{"num_hidden_layers": 15, "num_attention_heads": 2, "num_key_value_heads": 1, "head_dim": 64, "intermediate_size": 512, "hidden_act": "gelu", "norm": "layernorm", "rope_theta": 91600.0, "rope_fraction": 1.0, "tie_word_embeddings": true, "init_std_up": 0.0453, "learning_rate": 0.00187, "decay_shape": "pow", "max_seq_len": 256, "train_tokens": 207700000}
Each number is 128 + 24 x the weight over the matrix's rms, rounded and kept within 0 to 255. Layers, rows and columns count from 0. Numbers have three digits each.

# layer 6 MLP down, 128x512, rms 0.0895, rows 100-127, columns 256-319
128131102075141128137115138093116165135131154145108130119139172089167133123133119107146125135118178139191128103113102093115102126089098095150135101125132132161163123146118094145148176122155084
121126162071123129142126100121151133109155115092128120066089149120104139092138128167073185087120145103134169125145127152115128146111136139114106159134162102104115164116110085122145121147112184
163107126144123136143150093118135091115150104091137096117109157109097108132139125144112113131135135123127120137124127117137094111142131146152167124130139103121137126160135148118118120112144122
106104143119166132150142144150135130153109142103146119117139111113158137111126124168113109115134122138105095128152132123128146137127123119131113124100144143139137132095122141135072129123123113
114110137143112125116157133081123143112128101161145126135136134123127124181159135105119135157127115111145153113129135153135128141095092124138099147102146174113119089122098095168121138148148145
154135145084129131130133161112113122126123121117140115136126146122144137133120149095146124122130139123104146112124109186176149101156149139159131147155104168125144124085121135109138155123134121
121101102100113158146107112097168133100132141153104126160123146132110113181123128142093125142182112124133085099145117159148133154123165150181169180189134177138118086139106125143137137118129129
111104113093142145164107085166134108136064157093136115169142125101134119144118103101108144130154134147140103116134093091107164105135139137116126135121080140141114125094093131125126130161130144
125172117103125144170152092133125122159124128160125114121139154115156086139111148138104096150185115149113087150134142091117158130094074116130115163092122149153131132078140127148108106126093179
101161141151122080112109129131133129164126153126148134104141045121089129095105121154063140104127157162105118124093113106125092144125140133145148118116123107113144112139159180089145139162129130
123102110119124164098164139102147082135156115116137150168139137126152108130103164106132092149172115095147109142121153143136087153130189111164156098093133114157144163160117141118140118130062136
143120125096119098149166170127157145132135141127105153111101125126155099087095151122154138129126123127107132133156141128160126131109106155155156175119135096111143136125085160102085153142104119
123131087148106127133150135114128094094110129075112106113099098094079092149153153160145117103112161145107102153118109132137100120122090141074063150157185135120128117133102150154132118147093142
142105126124118116143124086091173162124084116120116135111102070142134111148115111129106179151101069097132119119117138172169122112082108153083121115092104141111148113123166140131088147151144115
169123088145161119146113158164109110144167108119123100110149153147175151080110058112055107103135180169125142159134090098141126124128185134182135124133098094156125118111148141137155096135159134
158155117106116135188109114097121140135157105146168129165103132179105108108146113129103118134131105171152105098149116154125147131154150150105124131110131111137153090127105134112103129111128161
142102151130156141127127120152153161096096148099100101170147132107109110099102143177148186153131144107113148167103129097084083136136185115117094164110152103113127093109095097149117125098119137
174114131133158149152107120148122105087150096117087112124139193129154106146130127111109159129129132177148137124160093162113179145157172150106180136119110153165108157107133107134123142061131125
133139127157151154107164104108134122165123111110182110154106174106150094152140155104135124137144154100115180120157109141166152148090133104132138179114134144135070123145096137107142082126134127
096143171123132112168138135142117112122134127136167116099103110164154110099128126126142105105100111150088113164189113146124141121092134167150151133110111068114136128151112124133112109143157099
132088128146085146152071120140106109136150107114147159165102163155148128112121122119134115099116115125146124098121161104136134159095156144144191168139159085081154099170155110150109134072127112
052191169117077150152105073116120139141122137116139150125114100164090122126117133159105086151116126109155134109132128118140120080125140145133145128124113109128117132092169120156129047135133130
155118114149143148120092159183115090147089120127183140167108105129100111123147142108126128079155138126122163147105155109107106148094168127110141151091123162146101131123140112151146095162138160
147110093113155110110172126125124126156162116150137120106103155118121090161117177134128107128125123143168093116103122077131132155139085120126123113157077108104126116156081158094082113108156094
123161109132138134123127184120147176119173095105156102096156144127121108114120124122118153073138099123147075099148158115165143092172131141119110130117156158116163066127109151155167171132136129
113135118119148115139150078149145136111107135144141123128129116133141108118147096101124133092131166095129104119133110097091116122113150131099110116103122105133124132131148130161114147103111107
122095134075117117139131163117125147085139123140124141122135133172144153123087137143129101126142124149088122120096121131130153090129102128197173110156149129144098138120089161132183154123155128
094162131137116119088129152113139146104036148143145138111146129112165112113136143166159073082158166114127159136106178185094089161158087104100106142156091154141119130121137106133087122117120120